From a checkpoint of a small transformer trained on Wikipedia.
Size: 9 layers, width 384, 6 heads of 64, MLP 2048 SwiGLU, vocabulary 8192, 32.8M parameters.
Each number is 128 + 32 x the weight over the matrix's rms, rounded and kept within 0 to 255. Layers, rows and columns count from 0. Numbers have three digits each.

# up: layer 3 MLP up, 2048x384, rms 0.0815, rows 428-444, columns 256-383
# down: layer 3 MLP down (transposed), 2048x384, rms 0.0861, rows 428-443, columns 256-383
# gate: layer 3 MLP gate, 2048x384, rms 0.0798, rows 429-444, columns 256-383
up428:088155122087128129087176153111137089087092114098110104128134122171129146154057097117184155109178061164164152152166125134139087171146113181158075155140145095138085147211121117143169132150132153143163107123159072125092133089162149115149138098116166168124104119171110119111134115125117108152098102108085126184109138096138149169193119118184130130116156101143093099146116109169139113136157
down428:069189154148064087173162102150128108104096096176116117096121125162104073123088156149150180147160106152137140138117127159149180069129086161113093215156053134149160091163132059120119106125080094142162153114173143177163111106146124135097172127110118087144099110153104176133120153132139131106159111061110116141157126149109136122155075122098105085166183140176148197088142136094069129145108
gate429:146134190144137135183136126105072126141132133067101131118105090166098142168127099122158104153174082205166112138134205109093123111168145094163104130114141061110071112109060146108163158104153141062206122141137102140199137118129109103069145091141106102094128119117115133112075119109174110093117136080125112098136165152159176160126119079130087125134121156053118111109129115142124116160091
up429:146143136115090119134157149181082112135171090103066127108131152136153133089140147104144121118127140142128146078113119111164083099157135131081092126132171131107154114155132115134127077118150152111142097143153122148071117120117105126149076164119110154134211157135124061102087133117115143094079149127109119138095119129102140113139126080158193152141105167150089185083139129129148155138120
down429:115180158098143104170149105159093096103114099122133144149116089105106172158125120116106171139076127107132132135141209122122138149138159134118153111119157090146082115143123091139139167077070127115172138133119094129205162162144129130172147111093073088115135107105121146095093071091166084132144076083115113124098143143169111131140165096155081139136156130098142151109124095094126073116094
gate430:120156135112114151105082144105120115147061116160156153043161154127188068105085078117123157091117154115182091120093133132104105100124130135108043110106109165044148105081144142115085137150157120118204122196107107192106136140104123161125146154083139102123084142156153121115119109092123143097110108096096099124129133133097135063132116098133150185091120115121101113129087174164165185097097
up430:142107090142136083157188145136162112106167133115142143132155108126126138184133152108102154130081140124157174111097144147099123137129139132070152209094171077151109175118134175119160121106084096142098144113151112131153124176188086114125109126130108159111099122103189084126103152113149141152133186171112118046050117125113144121064087115121132126094157096105107119144116122095129108145155
down430:130158127136140136105126107131114119148134158100148085106102104190092097126182231115092104153114167158133078155099169109099120132114157135120121066120155151145113153179188145094168148190111046158035119174178178094145147156132168115150084132100120148122149186154129154190136137117135129157111176089091148174116134137091122081148117194157150100125102120137117125178143130209087097135131
gate431:169111081129115066107098140079115198057151116223140125129156206094096170126170099176079094128078151119109140117051116131079111126146113111100135116126100111148113135136105117154137120110199138111136097153124159169152131086156086152174119107130101099094167166132112083143118141123137190125159100163092113181118083175146130127146145133144110125075113143113136094133188129135146140118145
up431:163168134083054071086120141141096165176126097165130128134182174088085144074170110176109157119086132083182128112130112132126102142145156157117162113185146145137130150138103180144115121160171111122086100151156147116115104105145135131178142105147070161112101082127123116109147103060080102101144105127113102128115139147138126102144143170154070113114152175132125108028133078102083157126132
down431:115130107160178128116160120133112082141140127104157128089092066142134088176088099103102129143187116154135134154154139103175145128073127126130112131110128099048168096161131163111141116177095215093169146123114136110123107106125162097117108135117159137138138107149077123089162116161143131152133141152099146107132137144111137171102128131109129105135153108097124145207075114160106162129179
gate432:139081176137125166107112140151121102072146066106118121126100151071137088158114084117145123128170149154105088120132112110131133148146140112144171079112168127094109160130138167144071121078169136138137179112149098139099099102170147088090153152069153138146089117124164115132096166134098142153126134099157136121140114167138140103154215157122135122070155158181125108188138113088075171122062
up432:120152140122109114103106154120116190145090125123147151115119130138138086079066074171104142148071102112054127108111157134188138121102111173148124106072048151178146147116111116076072146138108169140132097090149114148085151101052119131127151115185202155161071135094192166161071104175133147114114176209174110165122170117169150160125168130122073126180169086125164099101137071148110089126139
down432:110110118124173117155152122143183082109157115127107114128146100126117157165187185158165124082159138130171139119136080106064122111150155103091133152157176136087137096139160110157122109140149098145107151171095130093164122150198141154165117127054074113115144086149113096106156123101084092179158116075092118112153132142090118119128088122129192147058120143165082124113146188127117155112109
gate433:121134167170104212144133138083127136158132109144121122154170131211123120118077125108121122126096149102146111178145159141126124157101179122140199144086096099134085098124120123127123173126142092101138139106160136159158161180078102183129148111099108129104117138147162182098112143115101079091128184094119164110144111155138147080143100065120108165168154130099129199073130105137139125130109
up433:119061159175131176099157109115136114138140086124123179137163114182144122126179171142139159113139148067123106146088153139175156155151086125119123132150102123137089135101131156121161113116177120162131161117112189130155163179121151150121114126113075163146096088150153175127099128104104089146165133140160148133115128122102130171109179082072067033137183123121127128163098098146115121147115
down433:096161168040106112146124169155118113125126156066134098146108168053140104068098083104151089106116112139109109066111128079061140091105121124202105137153149171157140110144132187156134129147104127159135134113126120130102114040139096084103104073101130094135126077106111076136160089121160154161112061153103111168128111095103145130148135125168105145073103121093145121130069114085139110148157
gate434:138140115145115160121180137116161128159141115130141123102130148066165128113155128101152148161156125072244129138139102118116110126094164171150157097056108076156134052075101165159144191089109082115151168131158165159098153132165111122115111114134117132142192120118120184121094104068120129190106100162159157129141105113168134083107085105070108130128096123150118136134130096128180147142146
up434:117112171154122168157107088067134053109086137197165095144119141195130178114086108158102119104161077100129140145135166133148105168169134096133174173221086117157107186181107156111111138102136135088157063118131084140180148051113175087139094099174121087177127084147163174152151086130137110093144130152100122149098105123110147056134117151102086126125095150109121121089123130135135108121166
down434:129078108181106135080151144143119151168150174165048130127098129090116140110183097132128140129085127106099084143168118139146085115150102120152189107065098203117149087081108076078154111139103074142052127152100143094210141082139050085135134145136114086107090150178187118168136084096180145184131108144142119121127134143109156109171135134082121103085056151137156104134127111113157139151166
gate435:094104144127138177148148145082153123143163106086118077108079073154138164143143145177139133111150147163177129112158062145076090170122060159135106098101093135142063065187150101178079144166134201167127107039120143068138139155144131145128091144142110093126185208113176070138132139128103178080108114149146117118118213133094153097122135111166076165169128133164137117151127109136057146108132
up435:104121126060106142084145125141163151110126135124104093158125136106157080109134083105159147070124186164130159143118084111062179112065130121119147124117107144115111121109155142151105097087192108129116090122120193086115113127147133111138203138106106134150089099163078113102112169096113070050075088141188081144133131138110144091105097123165120152163105127185090163108165149089088154152140
down435:160165127185125067106181176097157170159177153092086111076076098116158190145098127112106096134128141113171137111167084067122095099217128133114115061124111177083131073145106105121104116182075150128158140135100191136175160153133120099078183160075128128111152121054148166130161152184134091118163043095124128089180108151080106094125092110132066068176124085192086112112150116152136089115116
gate436:119133163106134160123198129109091166150147039076142161136133123192083133075056152151086085081168189100191118115160126142160140069145167074095141162094093137132106107179130185115112182167141091208104176109134195082155133114149137116092105134142159195114146124126163120157091137180156131117126178129142181135093161084117147175078112144162111202138141138090070131130149040172163118175096
up436:169128145162082006141106136140170093188167153144148075141198125139138139151135119129057169138075139115196080111160119144089082193130101191116095181138126160112145170083140143115149051109166171112106084152143143078093090090152121097113175106119130156153162076161152124119168175135100120121110115079141179083090085078134120066146158106090177123105150161080103141106081135148109205054112
down436:175092165149135139149126138109132155137167082098127142144095135084120092109082128160156099108176117172145084150083124056108131098116083125114089145148098153113089150043168167092122111125154165197155118115160188051120199117097064151116195129099130195100107147133086073185117070095142113127120135099120097172110149120095158047121094159140149168098154142107111111109184055119104083148188
gate437:097094157089086132153145134144147110188142125161161118109074204138166065134134150144080164080154136104101115110156152091133135136193146131117123130111103163158132130101091162152101110140174125118106107122117163115155166097155151137162104162116103129099123139127140060123101167119179170180146105119132143140104127144078141141144106076128124109149158159109151127156119130112134131065131
up437:120139121120130116091130132163088125110101063088121094130140059136080166139148130098112098149155150175135115131116109166115144120094102124109150139128144112106152154146124116131146117103080078147162185146098107117087075153130126138115177088182099146152149162108160186127127106105122061055116144116160143108152144087124094123113124133146074092108124154162149143148144093201149134171151
down437:108107161096119147141163144134143119162130106123151112107121149116171095099103151166106160111152112109121135118156145079134151098161142133112131152127097156144118111150092159170116123134175135133094124150113179090143149123151138141162110135122132128133116121162141064106110156131156134152145140137162138110157127147079124143135119103143168131120129130130153137110126125133119166086116
gate438:103131084088083095114122133144130108152100125101120096127111113150137127065165196157097118172145107126109156106143074169170190121137123081183112104120073217105166138134133172082147173123153072086115125081064100074105116138073058113160123138164113155195237106143150111117063150154182174144165173147113135051107133130135155122163147116120083155099086129206078095193127094189144154060131
up438:151165092129106131059140142020153070072170130135129086119115079157067161129159106175087073139106109107065157133164100125127153138088120064127137091140146161163111130074158168116094108168127122086089142083142107146082121080130204093124100147122137178099173114129182110134153140153172086108079077078128139129098140152170144105138140123154132129139118114117113124101141131135123128130124
down438:138142105139140128085127189141075109123108119142159120105123151087140166174151104077072125128033103139106115102139109113123028150193132145083174150064120107132108104156183126082131145157147120120148093110098130142119198120136101131052113128171168156151143146092106156099174116116167086129199107086104119120123074148094148156098155107134138118123093137093158131138152132177093139158166
gate439:078066147174085139104156093148109153111192112100161069128065094126083098159088114172140115177154137114096071075125167126095058164131125175130179130142090132161112102124176182118152116118059122062148147173144124171188202109099121159153127138137096103146195111090151126132146115113145095119094205134110137157124157154073144173127090129115105148170173101105130101135097101129134143150163
up439:145142156105132146098176159068104116091096149148121111151106110142150107126168111152090142100123198152135093132145103099153162117076157126069137162183107148134156087153109145067142126171057126199125114148116110169139163131151094105111138100127102166108139116194093056084066116112123155090123089125166096201105175099180188094124115097094189125154120115083157088167146060139153158204169
down439:114080115158127184124075104150172165050065128142084115143109068084118130129102173130093187098133138205092126157157076124119133095152145175110150169110119168155081170156198078066180141137075173097079143133122145177132130090141144127150147187155123123116135154152076156138142174175114102145095170142090205119132155131129103125161065087197159145155138132125129103122101148147066124050183
gate440:190134171096147138153153146101180146124089101080133175090128149195151157144173127098149103126147098101165176136115111189088116165157143126084129155132104149120107153120177125146143111163107078148137099111122146072107063167146105102153106141129138114068158119123124109101117090196123111142140136081106080165157152118082108144115149109083105059193148123162113116127100142091144090110118
up440:090159119168113087129126151164110185086125114131109075180114138166121089096098106139142129180054145124082163145111129072118142128085121164185161101164094103161181164121140098137070114134113148124144146138103131158155201080106122179135136129115137162147133156175131091124147086134094113111125144144076165102129112115153132107177113137186131138083117145092101182134114141164118131139145
down440:173127104097160127151156110122151133149094156094129159139140137205138116170190121146127083153124141100139158142111128209117125155163125116143114143065115196102113141155180128130136141130075064143148146129126159117100114155130138098169126141137087135058155121110139139127126125163177143125173122126090091164150152100088086093059146114133143077163203120163078158164124107129109119094120
gate441:115085110123110076079148165100158127126136129108140099118111179139133172086097180137086114092061145082152133126140109141058121096110109079122122123224099146113135166129126155136133100104111133159150098188090118133117126053174147130110111085170131187155125125185123166061138140133177166152139148143129096088160076103125108151063036158121169151105106189164158130123091162144087108106120
up441:139081107125143129139081080075175132130133131084132105176117129198104182123133079162155096086131156100095160154143117135061132157148129091029137122107116108151126205108106121128173107095092151078100072177099093151131136125074109088129151134090151131114141146173159171112102089170107124101149121162182154184162094154142166168130115192106174066169120158091086161141095171126102106161113
down441:154143099105141079172127089107083161129124159093105131124175135137137124147107142138164135117124194148127140157159106151144123124171155165127142138123159099136099200179096117129155115074159098085103093156096100194125160162115093138068131113098184037123137122139169112126123099133070128152160160134168148149182186123149165145163154148107159116143093120129108154101127146158105082166128
gate442:120122107112113144147088155126150132149120171119124120117129121107084178099135111138115120129132122135090095138120079100110112143054154108132132145129077118179136131099081104188125063072167080093039098147171097197035162144104129150127141148121132113128096092220128151104162160087110130173089149111107107078141085150071068092108130084159194130135128089173170184074161107127145134139124
up442:141138111154033179118127100184132112147150088070124152113092092097182098115104203086120181100128114092146148123159076123163147128174066154082093103116144157169161121133180111143066174100158130135097159132106094075126172158088062165136051143085132135100151160066131192207116119155134100165111128125149124155154133169127135070081094153047033143132095138081122151134155085147102111093132
down442:128106136211079169112142140188171069127116070069094100127063142125153160103077136133145156150086115137057129210139126096150180086165162142074056148134162120152103114072132123052155108110125131081118128163118082129108101109149106091152051102119168127179154107099210194190140075169105135144139080128131131165188129219107057139136092132113107171101152085098096084107108117100099095095123
gate443:111072129156130157046122143085121121114135131097104099099139131140116122120138066094042148116105139116092111198150176131183156121097178072178108116132187116107183099119136173122141166162106155106120115039113171119171109104136153095135111114151121118148147114131093100121118009132195083133074131090150168099131152075100157130113084120114126109148131168148169126127131082152102110177117
up443:078159106157121141129133142116194074162130154104136164116099047092146126102109114106170086151114139177159181141156133117183096163107181154146058110059064150211146094133162081116126108137170128152116134148126132137109097183115195156195170104134168068075182099094138175149115154109168144151153090106142174140103134144118109086128123131134163141122171084129147144185094102088115174144163
down443:135138115098136137119162109085138170132041209116113122096150112213115090060160117179149197072106148106134140124134129131114100183134176146126168104103122117123085115117182124101206179120130169141171086164155129189199118154148135113156147174164109131080166154123127117175135151054109154128127120127129095127139165100172111097129064086100117086121132131156068141159167104133122118181098
gate444:132103178107130145132142122199204136107091147195118143182139156137177150173101114143135115114149117116071099086111085056179194176128127104176107095125201148091104123164157105078111121122147083082137136122158113109102121095086150119125181118113168096099151107121141171069140112094118169154140140120059131129126144174135124146164177196103151143135074137016093137146102093082148145122116
up444:119153161113140175108177028157124095105081123092099122107140101119128114149136164156153150179165185112121115106071171092117114113100124084144178108172188172135146172091123140083142132137146079130103130125038194168184132127114160089162117114106145143081150127101184075128096157121156186134149150189165066124144125083088110150161116125107167147141105163185100175179161145141106099121087